From a checkpoint of a small transformer trained on Wikipedia.
Architecture: rotary positions, no biases in attention or MLP, untied embeddings, normalized queries and keys.
Training: 1256M tokens, 4292 steps.
Each number is 128 + 24 x the weight over its row's rms, rounded and kept within 0 to 255. Layers, rows and columns count from 0. Numbers have three digits each. The size before them is the row's rms in percent of the matrix's.

# up: layer 8 MLP up, 2304x576, rms 0.0394, rows 233-301, columns 0-95
# down: layer 8 MLP down (transposed), 2304x576, rms 0.0395, rows 233-301, columns 0-95
up233 100:132155120126142177153133113162119135129085121120134162107089163092146068118116120119144142131097134151106151134148141094123130109128136134153156108116076145127086136108112129097130146139161167100150086136153129108092093126155114123032126097170121111136156133122162147130148133133127089162
down233 099:165105127130160136145158091102098145140102156155118098122172110164116112128146136171138128108116135111094125092149152113151135155089094131101123081105109063127139134117128116151153127145154123094197112130143131129124114166096145168101084158076161153141152135112129102087136169120178164090
up234 106:118111101130150104115147083119135137122120148095118087109104134147169085096134141094157140109149127079113110136125115106113140082116126130111126110122138104102124152139146131130083129105131126141148169117120100107110105122106154148117100124113113099131177110111156170082166151115125152118
down234 099:153086152098119181102127158135160126173097115080153100142110118118131095149109138132136144118120098125097101139113115144135111129110074142146149162122107137185172104133129169124145115143121143090117118174177110132127139126136125107100095090151160170154096134108147132118115149117104106112
up235 080:129121154091131141087127139104103162089108125121124075152129130138107129139117135164154131115102083144101074098141153115093111139112114119172118095102136130150105106162122140139139126117158131171102137119125181166132130082129117104129151112160122094114138146100086115136088105126155111160
down235 087:120141147112135129155124132150155100161103154168125163149162116122194152087077115110092109162148154110142156127149170123125100135141135118133128133113106111109147106146099151109120118151100136137171103150115076166088112134116120117113097114140165140117143155136149175103142149163096148135
up236 103:128110138136166123128143099126124102138109169116153133124143114148116118088134150163118090117117163133079147141105142121157144149114128124110156112099148092173123141162131134130144128154114124097116145144132155148110151157131132116121101116130132136141154141106178157074142130115092096176
down236 104:130110123098101115138124133143119108109127105133145150139156122090146102102099127158140147114110166104117108088143130114092135111112171127149124108114139123084107104123141168124106152142157158114160135144119119168173141128130147183156121130143153119118127111074109115132111156155144118114
up237 105:116153125139166140141147128147125171165117136119121128121094154064097139111157175148124119112117124128138114103115124114117100140119164114137131108117111149095108140083114176130107109113130101143125133169156120118142142145168142128096153093111128139105122128141099159065115119121120116178
down237 105:158174146117144187111126138115126122120151099127108155114178097142161145091106099124118134141120154132113130121135107113170146108096139150177113181090139140133127144140138150132144145142153110114087115087107102149117127124105124128132100126162142112142136154152105121117056152127124120110
up238 102:116147117073110107124168181119141126121116119128134144113101128112137079105151173113131135182112138119152121158117151095119127113128121107130106119135131133141106168144131141112129126133102110108131157104178150111143134110140088127112107133138154115152119104116121164123126065142159126118
down238 102:152137098175169143167112147173102070113131136138147147122169123105165120117155117123131111126111073117090157093139087138111165120109132133125106117151107129113127123162064152132098154115180146122165126116131144134082148131165126149118150148103109092155100114134143193144142166095113125126
up239 099:158107113137093114133133125112157152145095121088136151164097095128156165096088142106128148098143106138173090143128152164117094147146165140154130143095126118133117115090127131089127142148172170138133125095120096132133128132164131135132158137145136141148127083135122095139125135129099150122
down239 115:124138130149121117128062102127107098132136094129166132081085147145122109158160159127140113110121155101130120139097116104129131128154114114156111105152131130148211144116094130129111119165118153157119164141125166117177114139095148111134136115093116118121096148133149096129128136099157126119
up240 097:127143102136116129112127135140117097137150108137152116114162149126142145122138148147112114133107120116146104138095119155187126148103158162124101091091125111093122162169153114081134116168110151123128123096153138158166143077091106139140126112078133105138110156104166099136113145096147101136
down240 090:104125111142140114076145139154128119134091160112100136111193117138141149154129166193136152175138092123093145168118100147153111113122141102110119151174138135162174135127113099127096117114166156089130138127115163113077144132129137112103132131106121135138149135173136152129147088105102104169
up241 090:153144111118144109121146150134167111142165114151130151118098142146117093091125152102135125127138104130095083120136117121151113153139136107150110105084109147082116138116114125114097118101154134166127158112145130171091087102153120105112140141130153142141135118132138118146086127092133108131
down241 099:105127136102146158138139128146091162138103110119142140113157156104153168162144127157132106160111142119140166109122102172132088115145128137121143106117105121158151135122165149105136104108097140107113153129134135080133176151093157120132145094114136103132101137103102105095156160146144101127
up242 102:120133122147184117101169119139096151110120136129123142147128111113120087154108108116088133080140157140141123114113145126127095167103159121157134099097114135136101126118161141125161138143163100129145142154132119124137146126121102099108131178130146111162140168164083112140084178056121127111
down242 098:114136135170151126149088150106131146119116113120118093135163196098107119140086126115111080137125125106136167088118131150075120122163116123175112046077146134148138137170133122128141138120120103127162117104154113183125080104125132122152113074112128124126133133094106133108174122152123126101
up243 099:156109126145175190137121123151120167112091117096119143111135144177126097140142104146081130138098126116112143128123107167103124131127113095146148106126159176139127125125101141123116098122133129093221129112159105145126127100115081128099077117132122108114118123142142119132116124143130147158
down243 125:108161148083139115134132138136125142121151147122139130177169098093159176166111099112149143151108123142094127163122130074149128109105158148136090149089089106154240168153124127120130138169128099090127095173157130125120136172081179120160113154119138144186142158126113130165101097106149113126
up244 107:153120129107125126127167147120109158087129127099137132138138117098117110138101178111117089150119117122109120165117163177130112130114143147116110161148150164143099116154126117133151093141136158172132142123131126190183091105107106123124148139138098140131148143172128126101110152148148160134
down244 110:145113146120123117129095071145152114180141148166121103125109173136117109098147118134145152112125155111179157087165125115128151139119127093116140103102097133137137143110135141115122150116133154112151119118145123090117148148159159134097123132125156125150090109120148130144100114134094130131
up245 088:100087133139089115142132133151148156134126111089128171129110157130195140149111150126125179140121117124132162093103129120116132161088110087136152128099093110134118147097114178145120178128178148102106154101152157102120128096128125165114160145115091099134140120143113129094143143140087122147
down245 093:140082147143111160115073127142113153154112162112110136091142130121146116132129113137125132123138163100132116160108100129133113141129121129177114128133147123164249109106111131134114144122117107099068103120162143100136166126139116156139120119137142157152162044114087079119129145142134136117
up246 104:134100122068143085124129151112094145145114134075150154142130121178113117126118117149088140162097141118150136123112155126118110091129146142113118169136125125105127132102132106124107150190140148161138161145132089152163144099169144126138143089115085118128135142115101106111113134148116140139
down246 104:078117102124174126114115127156120162155159120107096137135109105170111116147180154128152128158094095161127174105122116149105186084081094119165126171131119104168129115105182132141105140119138114119156131143172113110126095095158149139132143137212121098110179134113129141113133084129150112100
up247 091:165107140080155190095117135120115159130093133094141100131097157152146126142126138139101178132108099141103123126155154122158130164138139098136145120139150128131112131129154118114143099105105147138116111110156134080123159103125142107102177118071081098106121157146158127094106103091129136157
down247 092:105126134115126098183107122096117111119092109119144145130123127134118160104154159108144096093119144144140133112108131182121075107118123146121101131131140189113143135150086155125132171170070162121130135128132167132134089176101113107126107116138071133150104142094118111140154146125134115163
up248 090:146138109101144145169115111098106124088114116153131104135171141156104091136142139155145145125123080180138178127131146109148138142086156114121085113138110103167113138148162141159139072117133153121117128119115129111111158128121130118132143108126115113113129133109156163140108137091085147130
down248 088:100116099126104137121085138157126087121166184128130146134139092154160125102156083112124089123142123100132143118115143200114150128132184107110136137137111116144182096200099177127107142146136124133105109162159096090163155109098125170100138180111097093157112160110150146131089151133117117118
up249 102:161121127139146098145110148108076128155137137111128127138111114111110151150132120160121149147133157124150116110135147157160154180107135106115120141136130121155127124139120126105157084100126107197111143104119119136128141109106102112166172120111123093157115144081133093107080152126142166103
down249 084:092130133143107167122163131140158129122109116146140108143142141138134108136121161107133112130114093122107116167104100086131103044140101109137128104109127151111190167121130134138075171150105129076147106165166123135118115146181151145108114131161130167110148125180116209140163101127106100132
up250 098:099123145143135123132111135133115129085130117135119161177091156168119116177154145141128097136100145101151108115107126152108108092130121135138117142152140109176126120107123138106100132181162164145097146128138146125150147090132122157157105115171110095126148113132097134119125136090100125121
down250 095:087134159128124123118162100055118145127156114100154156105136092127152143086091131083153088154124166129135165143129117086131102125107105078131138093149122119151213135104095115108129144164115108170145124128139138136115104138178096121099094076136103149140137154068105094179143093155120153149
up251 102:131076137119122111103131096105149127150075112146114161097133137084102149138153122162113141118113117121160121116095132145123130148088112129089176078151138133101106140103124111108130134096101139111172093086135108163157086070081114108093155095150171094177188163109101100095132142115122163141
down251 100:082155109110203117165124101196144119141152147104116135099128151159118109139110141107129124155159145129115153194133112122105141120137168129117126136173103117098110150117155097118131095189156179138131159107110149081097134103176137122128110128116142080123135123153089109113088116113110113100
up252 097:176122131118073113129147116188130169134144162121140113129095139114123119084084142125127113120102144149075103104157136150139130094141130179136105128149144142147126130085130143123126106102117105108150122137144100131120124139126177142155145155140123173088104128124144115099125120121086111125
down252 098:097160150116167162146123128122143149115135122123143143105126118133140127145144150124147154124104111151099148175086139094083104128118131052131169126112117146121146155141155147097161117136168163122139174143115142173160154139118121070086134101115130125131136097126065128157097120108141118084
up253 111:126106093097141119124144127155139119103139125153157167178162118127160115092100159120128124141120154144137097125100135099119111131104153134123142163075097126120147133128145145112140173143100131078141162147122099108079127146126131095118132115152124115124134117137152137104113094144152085131
down253 103:160126120104111109129120100170143101123144111147143127139116097108108151130129146105160080136164111154163119126161129068121108158125190120094139172148126141112012110078123140154126129164144161138139154141154144124160123149108131118107134166166138122172126107161152132098131113134118129148
up254 085:144110126151130124130158109159152141133074153151119124144145094141153126109108162118095111152134098088165150153119138134156114125144149101103090111134138096138129141117145158098114148114122117150153134168123117167110119089087081139093127142108124138121127116107152156185107078093127157111
down254 098:083113133155161132068148162132085093136128164120100152139152116093161173127089086127128095106140110118114189100136099124146142090101137111167139149120095125131083173097131088113103127112133100110126129140091157154103108115076164108156114142120076122140174119167128113067126086115141161131
up255 098:112125135122102129159173134124147155125094142141140126130140161091097130096115113095126126124174108155111101144121135134107146123131113138091129146112125100112122130103115130126087139110085105107136092153150093079075109111090137102122141128105149099165116137125117125137074093145134096109
down255 097:140158139112116163146107148091141124122107146127166138133152136136138117127116155112142167125075128157124133115147145121111129119187123096129098086114126161123116154103100157159116113158148192148163110119150118085149109157147136156143105123171120169150175118098169137130129137142181141129
up256 095:164108112152094148103164113151145115134101095127155133089155172183136107126114111151134177102151148117118094142166114128111141106124158116118154084118119148115100181153095097134085122115160131133138107086144133168125168135078118121136112143140126125112141126161088128159121137117143145129
down256 113:152161129168095122100120136145109127173102148131099138127113120132110140164135141111106084088147155144117160132103116107146127149157140143097112143137131125149154146121131057140172143093110122121094104123152126145147136147119130158182148144131141116145128109123074179146139107101068150164
up257 094:149104139152110113136135148098129114150123124097087166098150115129141144141091102151125141104148103173152082149107174156141103082103110128137126152137110142125131141118136151060104111119133070107095112148188091125080116093139137135124113119142117109125092156149166112132147138126104133122
down257 097:145127147134079151147140125146139163153126146131147145181094142135164198138166102089074120087130124121131131162066139103154129150165119164104141128123129147119191131173099092092181153119080109105108114086142110092099126111112122080125158107158143122105133140094143098131111130121162103110
up258 098:147153064099145128139126144174111107101129160132150158106113160086131123132081124138145115140134126100159136127143128143124114144124125178057124138157107118113106113102091148135104130173148138135135171131160096110124122149107118121154129097122088106079107119141167143107134158115126114111
down258 110:165136141138140112127133150173157090182128151143149081129127165137085136159118106133107172100126143166134101102129144135105159118118119090124132111139135140175033125162102103118126117101130098149105123129143138115142083171123105125155088121087126095116083160115159136119123092067078135148
up259 100:188115082135117130118149112129184109107104158102132153169112133104140145125117117162129115115164157133108150118128158104125165135136110155132096123120143112158128128141142162105155166122128112134111111098159134135109139122116145115123128102136115140128135119148145126119086089119084125124
down259 101:114128117150128122117141133098093111113123156132125085137153172188142109141161140160135096140113086132132145128125162136140152139122176102119114128138114079156093105132153116140099113119167084091085148140152092167078154122113122113121151141117113151159115114088186105137096133132154159091
up260 093:115125130154123139097119126147107163135133109136141098168119130073152091095113146131126140121111142104108158094123117080123143115088126109113135133106108141113117107154115128143124105141145099146114166155136119149107068112112131125138133094144125128112148162125121091171168139135097170163
down260 099:081114153123136179129098095145135125093165118143121133139155141149099132134121120145101141148090148102107166149146128087148148150085109135157095162092149126140118126127107127129136145132153067107151112153103142122130157125110126091134110087125140125126149131140114117147102119118151109137
up261 104:147142118136121167155129166169107120120126137103145125126097143133116128112102152142143150113089139129141131119122139122117098122108085122130185147123115111128108126160101119107109184177120156140151167139125112125150105120116114084136122107181157114141139105125151126083135073140113120154
down261 110:110145165119155150109120171117065083163167145174111128120138109145119141135107105111099100139125138131167162140118108089181133103137098109111150123121125159158148081178155087141123123090121146153170124127137140107130151110140103136140097133122135110162077128150170107163131118135160107104
up262 107:188133133125116111184214114155080136108113099099127140140126114119124131118089130133109089111125156168103131077156185177110158091132137174106152095131101141160107164134140172106114131099115136151170125142155135134140101116104107120129175115115153159149131142091143118125122123158087104106
down262 101:112136135175151109130139126161104119112158127143175134153154147155185112067164127125115156150147117155109127141120104095141123137130144159100112089175089152157153128178129125138113131095171123138128129122093116122129139169105126170110151161088109106149106111194160154120135097123071105155
up263 089:104170128133164107144103132155166135119120138124128121105117106126081101136120135122160061145157143088124141136126166128142089124090133098132085135100122128127112169166111130136136161120125111135129114135118148100102149160121189153131152114096160121101129140128148157169119148154101122153
down263 090:151086137141088135116154141096110138136140135131093132095145142108142154140107109119118177105155129120149131130129118122135115116156113132099134157132182129110189103110140114138131128082105097137119105093148116118117098120144121126113126138190100103091123145116080099123164106134123122122
up264 091:187144060143117116119112108101125123133124139105123177137131156145147145117146110094139129130131121119157152063101137112139146083105135142123136157130133098119113135093125105113144134117167118120118139156104141087150109120104116119118138124098127120118147152125155123148141139131116118107
down264 097:150145153141127155135107135137106124157109151149103139150137120113135129132124117121114116130122139143130159102138153135135115142114118131123139187114131141131086169105107074123123130116173095147122126131189119098138174198123125130169097135116135110150120132124121093151126098124128129134
up265 100:186206092128120122157136126149122173111130119109103145144122175092128124116126109119133139170129120127118163167168174135122126127128141105152106099121143100119115097135139171100132117135122137125111157084129116120092152112090093117139176156148110134114150150185146111128146156155123129115
down265 097:107123129149106151140177144139167134152100139118149138133114116113127095145126104119120129143105113114123130134140133129130099092163130138160135113187080104115179126087123133071143178124171134126110105149136121114135081121114137097176104165159129105122137128121131146133154110117151128106
up266 109:124117113107134147116157126118145103122117091123159166111120146147114092121127148145099133132135133126098140168123123123127141112104159133164137119105121129148133113123115150083137130128160121136112172102105125123114158107128127091120156095143075100104150146170119128099085162106080114134
down266 103:094160128147149174089141130093107090186162125133071129151128100110133117119149122129167158102119113085124118129100110132125126126142136117150158130139139121126116109117152089112099129155103151121157107140133087136120113111150159144157105155076124125148087136102164122144160122124125156118
up267 088:138152131149110078128122096138131115086136138127103100123145131108118096125135128116135097135151125086108113090134184146124114117119117153105159153135104118131089145167157096110122117099111160138129152135139169129162142127145136093095135130151092102128146153121110121076085105103101147116
down267 094:163107161101149175105157136072171163153083094139141086130147085112140147081110113098161126109131145102171131105115113147145135132136133135140151121091108160118158114117139129121156084105145139131143145174136098150125058132113126128138105114113157140162104107146152142146129192164096114117
up268 099:163112109159142109099139133104141110086136149098095110112107123115087127125112107125136097097133121116146124088080154167091153118121129175106189129115129120192116104161162128106124086117122121118167133133089133107118179140132088107123141168124140081128152128148146138108094112128145124118
down268 101:098139121133098129136168154116127142132152126086130102100141139163141148139099149140112144110106159186157150127091126160134119136132164162144088147164092146116205183110066115090109136145117100094121134125138160111145157165146125170090130117134163158151107132137120131124129095122119117176
up269 114:115072121121122122111160169144163113111082147133095120134126103097142132135092150141137132131137131177112131060141127118125121134100172179136169112095126122123088139115142127136137126095109159131183107111145145104134135107107162082115118139129133105163178140109142050144116078139129158129
down269 111:122125120141179167130112118119117152108142107143167149125129137144134123111144174116147130097096142140139133108096126123121138098085141157114096131132169104143130104086158084146114082126141141155117106106128150116150144116062117155108141114114136118157129119102128120106138102120110093140
up270 088:137103126128182110120099106153140112115108114129104160135153086129143112104103132116158171125111167126152165143094139129146135117112110110125128118126121103104123123115122157099107154142103155103123104163099169100173084139143134113158122087160145081156138102141176160100128086154121131201
down270 097:088154117129072132137134114131119109123145122104188118136142150098166136129124096121106083111142164077124121103128161127125157128170153133120150132103109149127162164136109123151140145155129173131096097129129131121097123129139110176154144129113127139113127160135095082169156161118119136161
up271 099:121187096119111123146126112121100171131090117151128119130091177170128060130153147129140161158120111092151159138121127111132125095083127124122125159094094158137102124159147167099116122125153150113143072159141156139136159104137171143135155147092133111117139125088118130137098111143140151132
down271 101:151120164120153088092117093150139146132155127126124132156078134144136128157172145143111119150138148153132120178137103154129117148123107136120097136092140103149141101092121143111114199168136110130113119121103136113133099115113145092128123079150130160146092152129107113085156169111110134155
up272 101:083134142111092125142128154116145144123117143104107126141084130148141121125083165112126172120088136119103111100153135122113091122131128159120144102123128119150130132153140125160064133133148104137161135131133125155139173129135093136139170096146098109112102135104085135142149112143137143190
down272 105:195101093089125152137119093103095078122118126163171106121125102104165108080141135103140107169139147125105148142160133133152137112109136145121143101114122103149127146139131139138124171104089134123124149055125146144136126152088112139169097148117126123121146150133144146130153131139109147139
up273 091:159113148113124146107147133115156171113103105135094159149112110165151156132143106079142158134089101106132097115107132125109108167134151157110137155156147108138129097124153135140120126125117154144126170131145167151142126124159153138146142163107168083115132126061093116121133123123137075116
down273 097:082118075111150120094116129104135163111094152137087129157131104149165116107129102146152156134135133144132133130159124141105151135102127142140079162108116141164168145125100111114108122150102092139128094182137104131152121142141161133125137101063156118159112124124152119130134172108095081099
up274 097:112156139071135116149153141119167172136132102112125118099106120121148137083115129137122137158139105105059074073125168212127146104124137098144128166143129127150117136122112141150129113117112110132192096128130140139140131102075135106128130134123133117137134148144139113130121093141104119141
down274 106:128151104110152157122109128118138145113073114144130135123069127128170086119151145116165103105112098138109106174132117097090139112138163131145113160111134164160131088131141130133153138126174151186167147128136141155129132156116143146117179115152141176143130080130146117139086123107132146119
up275 087:118155136139094121132152111159147117109140168140112093126140157083169106106131108163144133132124092152112164144138113150125148119099148128070140133143120073163116154153130158104113137081135127072107128063103121122112147113126151153140133149162151143117115104134168149129126121138100123142
down275 085:142107123097164087129098173121129127152105082124154165138116139163125145122152147143132148118128170147108125106119143114151093155138081145130097156110134193097123114139140110140133148148162173134129130114143077112143095143087157118141132121119086109144125157128075121118175089124140169134
up276 103:120119127096135121113154110164107169147149112122147119143097083121106137156143099119120117134154098120146184117154119145143148139115129161100119153112120149134100154134132142142125175124136122145136109106150143119112142094114140123108078121130124162146141120094131112109092120145093103112
down276 106:106122168133131118123091120155104118084172143123134108127102141137121118154148087076126151128150138074122104122108124092134090116121121087113114143129131107140127166144163092134100100149106163093121141170121166128155113142151158152147148096075108112122140146122152135120133155119097130165
up277 099:144146119149113105147116098142158107094137160172070124136137102164148148125098093109104085164160109120108130141183153147107140109136180146090143065144160138133132139152122118126110090137160144120127117115132136132189128095111153133137134102148116135147104131168150099150116125159090132121
down277 100:101100149142116062146104119143150107125129141131138112074116141182104126107153150149110129105140128152125143144134150121141116098129191133121174120150121122147037136159141159148114121140120129163094099106131119097107133083157146184149123166158111079128109126165085154166144160108058136094
up278 103:178152153108133093186131123115154129111114132127141129111130111118131110103123129123160164106081170140125155120132120170152102145115141110132126111123144150136116097153096169086129144109163137115120166107149119097099144153137118089124145106140098149093103106082111170100120140123119160155
down278 102:107129154102116134107114144126129126142137125092161107150115130139141186135137146115100103114173128114108111096112090096127132142124121141158114121101157131090150178137050095134110140137143140137093100125146116146126130133134123103172086124120106122143106132135114119162124125120138142130
up279 098:184159125116112111129143151133133149135105141152099097147111127126134126072123099091140131125159113118082136091133161183128092134121148157084155163109131114135112172158165204126119112101101105129101098101172096087107136119114186136118098081122109135139119141153150102134096128136091158158
down279 100:163110163102127089103125148135111093126131160126115118121134118140093114112170149120177125125139139154119092124123139114146118140121111125135114137101122098143145130144135119123117146094100132127110116086101106137160126143128103134112078088126103160147139143108116107113155067164174180166
up280 076:146145149067146115139129096144132114085104092140135117111116134129164093118118147143129095107130117103098161144129112126120135117097130129148126157093101114167112122119143144091112145112117118130139130133126086123138099141153164110122111116086101112152144125122136121143138106111141117158
down280 091:136134100139110095147141148150142122173162131121145142158162149090141147139118140125136155153119127173135131088124138157162128171145100139104129087154107121092197155124087164144126145127151151120152127123147146118111157099135102151133117138156145158117109102092112176101157143191122105086
up281 104:158144138086088125139128129156148139146118135175118132146151109109086130122135151145150128164116131135096101135151181101116139175128113110130135124100153110106102133112097137113125138143157172149120148093108128104086116106122114114135125088153126148099147147155093113124133130121115138141
down281 098:112113126137181093154109100137142102136087111102091118176131183144114103127136104100125094120121117151130135118140130121143136103143130140115123156165125130130108120094116109128120141145121112109089146120120175159121168125132131090127144139123137095152115165093168165101142129123098100142
up282 088:157129135130118094133164134095133160137115159148131093160147135156108122095100116139114161125106118097123123123128132165134112168153082136091167129109150116119126163169154163151110108111093137109151129088147121142144130109127123089106095096097100120147111120097170149102106139148141111147
down282 097:143146118135170140114093164139108078124139138101143144078128135118167148128143144134145133137120150126124091173108128099159088111144163103167093140151127143115153124145133113153107141147111104097128134115083135116143178136110129125138117164094129121125134159131144093112145112151118157163
up283 085:112162125085125113166116102125138121154129103131121107132151131134106141120116134110142116137165158114100152093114135162102123127115132154122111127185110133138121148152126110085132102120133112098118127145144120073128152120100120183119117137144141154140130157123148131143095145122114129155
down283 086:117134119119134103156113123133106103145134169101137143142116101118118135169127103153125153157128147112163138112135146108074143116159121171131138115128122096097157182139148119165099119135112111069088131140110107154167112104171135116132098133139164111136120141101138112173115104115118092113
up284 089:099115102107132089121144125137162196125157107093109139135117108115093118119128135138163120155159125109093089140125160164148124121137150147113093146171130093142128135095152094124120122147121078149157117128138110092099138128098158086131148101133121092120136123173119106134131125087135111108
down284 090:139160142130123156166136138121142099124087141099133133131114139105151114108114156131146135124200142100103123129136161124078125137130138126107167136119125114135148098106115088120152117154129111106096130128136123080174131184147101155143127152166119117148098081124143130123139114132133097132
up285 102:104160129165134106144133118092122172124084136124166129117122148123116134107141132139141143120154129110108126140128146179134154071105145080133159175139129153098093146129098167157123130129125104147159118150156122181115126118115130133110157115094166118129134131148114118132136101151171111160
down285 109:123120101081085118086132169106162185118119099149158101142123162147139121076163091124111094139159116185165135092141153125148120135126074142085143067099136120111097134135125186097100129144127149123125093108167088115133120133154114120106132117153130145153100152155143139126138134139148114125
up286 116:124125138122073155123124128128089157124115176144108128128117142134127172130134135160164147140129139147095161136098135149134127118121174143103126125182114154133117160150103125092082120094142114118134072090164163118118141087161096106136112136083090133133126138103114115125135102149136160127
down286 111:157151113113114096189105119111154113125063180147139164106161135126112163090141140076144135080111156120129186150108128148117113089115149174100159117167099111120090097120095138088145135122112144107116122085185104120079155122106126135121134154119156141135139140135144170111119101145137150138
up287 097:128127130135106175178134112105092150121088128142125100114087154073146117149107109185145097136141121130133142161125136167116145132117134126125138166115133114155111143109126158078122163160156116094106114126169123123105113155126138137121126104123128074111171120125136116106086091111118160119
down287 101:127109125157092122118135150128140165159121156106150152148093121120150159109110086123102121161112119135095085129139153118085096109141088158161121092092162144075107158143139141140140160122078164146140126162148097176143119079132108099119120127157123159153131131110106120160147104136132096139
up288 114:164119104127133130130150147147160095123092112099136096119099146127139131118081162142132136165119163085138162126091122120113081105131119127124122120134120107077110091111117129108114105179110112145117133126158140147154117070131122170111112104106100142132125151137164165154080148148127173151
down288 108:128123133161125156103128130142102158139103183118135090131113144118118128114099066100137089119127112105133111086150103137126069176128139155085098141169109123137155135153127147138114130128101139133120121137131099126123121120123105141122114135145074155170116141114130126106122187150125111159
up289 098:153110134146118172133184103155131105089107168145097152121129090101115129128139133150166132128060092173097147167134119110127126083116150134168111168084116112107119155146100176105146119136146136108116154148184076159135196058132157119144151128105132155146126156131113092166104121127115147158
down289 099:130095157126182095154098127128114125096108124129115120124135081109110163130151125192098121111096088109113119156134114127128111106111132135130104178128125135151200110131125155114153155156144111126093142146131154128129106140165155148123150139112144176159168130131120145115125142140094116171
up290 104:130118125109122137110135114130126122134122136152091158120152108147161127141121124119127086144123160151162142121108137166145139124066120158138130133135108147107124128131163135125108110135117129136118124060137099132151161096115108142134133092147073116136151145108122114131096125118129083109
down290 101:112111114160151166128159099105126095097135113142111159088123120100147121138155106118133096114144099126145137166101108129117113121162134112126163116126142119112153148116157108134115092100142148147113141117107139158131144149136141080126132076087096100088129111143146147141078127106122108117
up291 099:148173145145110183165140128117167145098125110103137123094133102155094116120129127084102125142126126103097131131119144138132134125162160167156141114122134084147104155118169088118101085110110136117132120164133129115140133127138167174137101137122153117126130114143076151111143113146159141127
down291 100:116106143116125136113143105121151159119119164087098165102108154163152096096136120132111130123100113124112109163129111091165121132125155054147107131133106149128095079151127160105163116153138134082159158109123147156112106102086137093133103132104094156119148113152122123105112117118130122139
up292 085:108132141071148099108120112111075152133106109146123131157097142142141101113084144112127126130121099133094136131158116112134091143107159112138129155103146119136117134116126137119171108121128123157139125151108091108116094130121166120132117131130139158122153111138125115133127086106129151152
down292 096:128093108135108115130127129167131151120172118144139154159123110072150118123115122075113131149120110145135168132152117128122124130161132174114135099110135131151209094099141124132139183135132129115150121139158134131120163102183129123120122119167128148131146101102132143134115146141140131085
up293 091:112175163115158135130144108100079170145110089129149154162140131135129094106128140110160153100121151123126101112110110144104112159107145102108150117151141151115137161125142146084119110150135150074118142117110127141135109123183135137134135159153132151164092161091104123094128101123128092101
down293 087:139151112145096108155127123136175116110145171133115141117101113139142143099095111142120121132144114109131178177151137154087123110122119154151093106120149148111138104143132130147154111124083103125141122143077145115109106129091103137138130130131111132119143127135158119112114169094102171162
up294 107:128131115123161154111140150154136145143093164121156147121171136132123142127091134137137134150129183128144136161094145130147111137121080206123151095147136125137110087140153113107116111139105144171140099125099089131121153094143091086137105123125120066162123134140131143132161144113114140160
down294 103:148127133100113149153154132132090138107119148138161122143101134108142153169128128122126121093134098104110139127130134124117152066111142097135148150098116097150140139146094144162087124124158123111160130148102138128164124130124126082123135145120142144114134131185096105120125152131135097120
up295 121:102126081138157138121144128121108179088105121078123100108124108151117127128080148111094159126103112172129147082097137118129145134128141111133125128146131161076118129143097131106129110165139120137116158110158133100141166130135161076137128114103109118138146164121134155159113063120130130105
down295 101:067097139178141142112166115142157129157177125113130135103118147099122158107089127137120108116133147144097106157120132151173161095143143137180145090113080147150180127110129146137102119088156071093145120114127154161121118125135177120088127128126133102112112155106117107122136118118136108144
up296 103:115191113117122117116120128104136146163118127166177151089078175104204150124122155143108105126091107135135135152108117115153161139070152110093128158091088154153135118149098120117142133124134126136122095126159125152095151120103139175136159162133136122107106133102123087096125123121106109114
down296 094:149143122114197134170104128130119121125111052117177135109117116140081137147131129107177161119122168097176176133140131085177096125071161106123104146117174120118158164157121101159129125128103131142134087126157146140128098149111119174158116104109143131138122142137101102109109151152132099104
up297 106:139175132111107148149146132152128137092164142140112130163150115123088128153164152111123142160108122111098094079133139102084132124100141135091117134119131080140120117110158111124145135135135120166168163158123148097160179127109115170131103155141120135103136102151152138125136093110132120168
down297 101:077105118162124151106081130113100103157097159103134112104145095109128100155145126124119135123132128136138114141161137110082107125133099116136123099139124113097165152118105122124129153137130105104076099113134125129151124122131128148119108124119128085158110116108130083091165166146170129118
up298 096:111156168098139140105140125114079185138138157110132129122125139101113119116147113121137139112113103079122117122128149157197095108102138133159133170118135090129127123144116097101145147162175147140103096081149128138122149159155142186109138156116137134156144122131078127148097092123118154139
down298 094:090134144067137125103097142105127140119159149141137149122120107117146187153126173127127109116158149068111112107171161169135118130145140128112089125124162118104209106113162115093119155095151141096117118133167140130145112101146115080123117112151153111163126169083105136148130118146131114127
up299 099:128085121128170124152118126144135171146118114179160170106144144157098100146153124110093083133101098093108111095185127115156122106128113136086133145091166136188118147140085148102109151122133107136118140099202160117107154120163152157142124144163081107134135146152109134093140123131145107169
down299 094:105106120131117118126131121161141101119119122133138111126154140124140100135117149141121151156118135071153110115094126121101150146082143153132116176151103103117150132126137130104133128131119087124165142138127165150127181121130122102110129185108113129146102102159161135170129102164114124092
up300 102:135163127126114148121146109174080145072095155123117151114089143123119141156097141178141154124117117161098129097103156161165116138090093113143130144106092129113106144099127125156115132137110106140096103110137102115178096082087096115103121146137117117148149120146153119118141089123124146126
down300 099:130126075125114154133132150142106170162072170126132103130157118104158120071138138124095114114126138117136123147146136171112125080147131151168126136136134092064127139080136106189139165065104098116189090129134129092151127094145113130139097125155135116116144115125077110145128095079099119126
up301 086:138088163146099100066147097117143166112142096152136084144105091151094097135077151097102131135132148160117109152193137165145118114091124139106145120141144156154100107103114100139151125130102168094152156130136075168106121130104097108150134141156169132172161126102144163162110131094092163103
down301 090:173136126106078134158115149143144115137091121107114148157149139082130154124151117120123128148121119146138119133122111086122099138144144116118108081121090131120077165135126147148096131115151154154116126097079145102130135167130129132079117099085117105109135141122137135118099138147130146151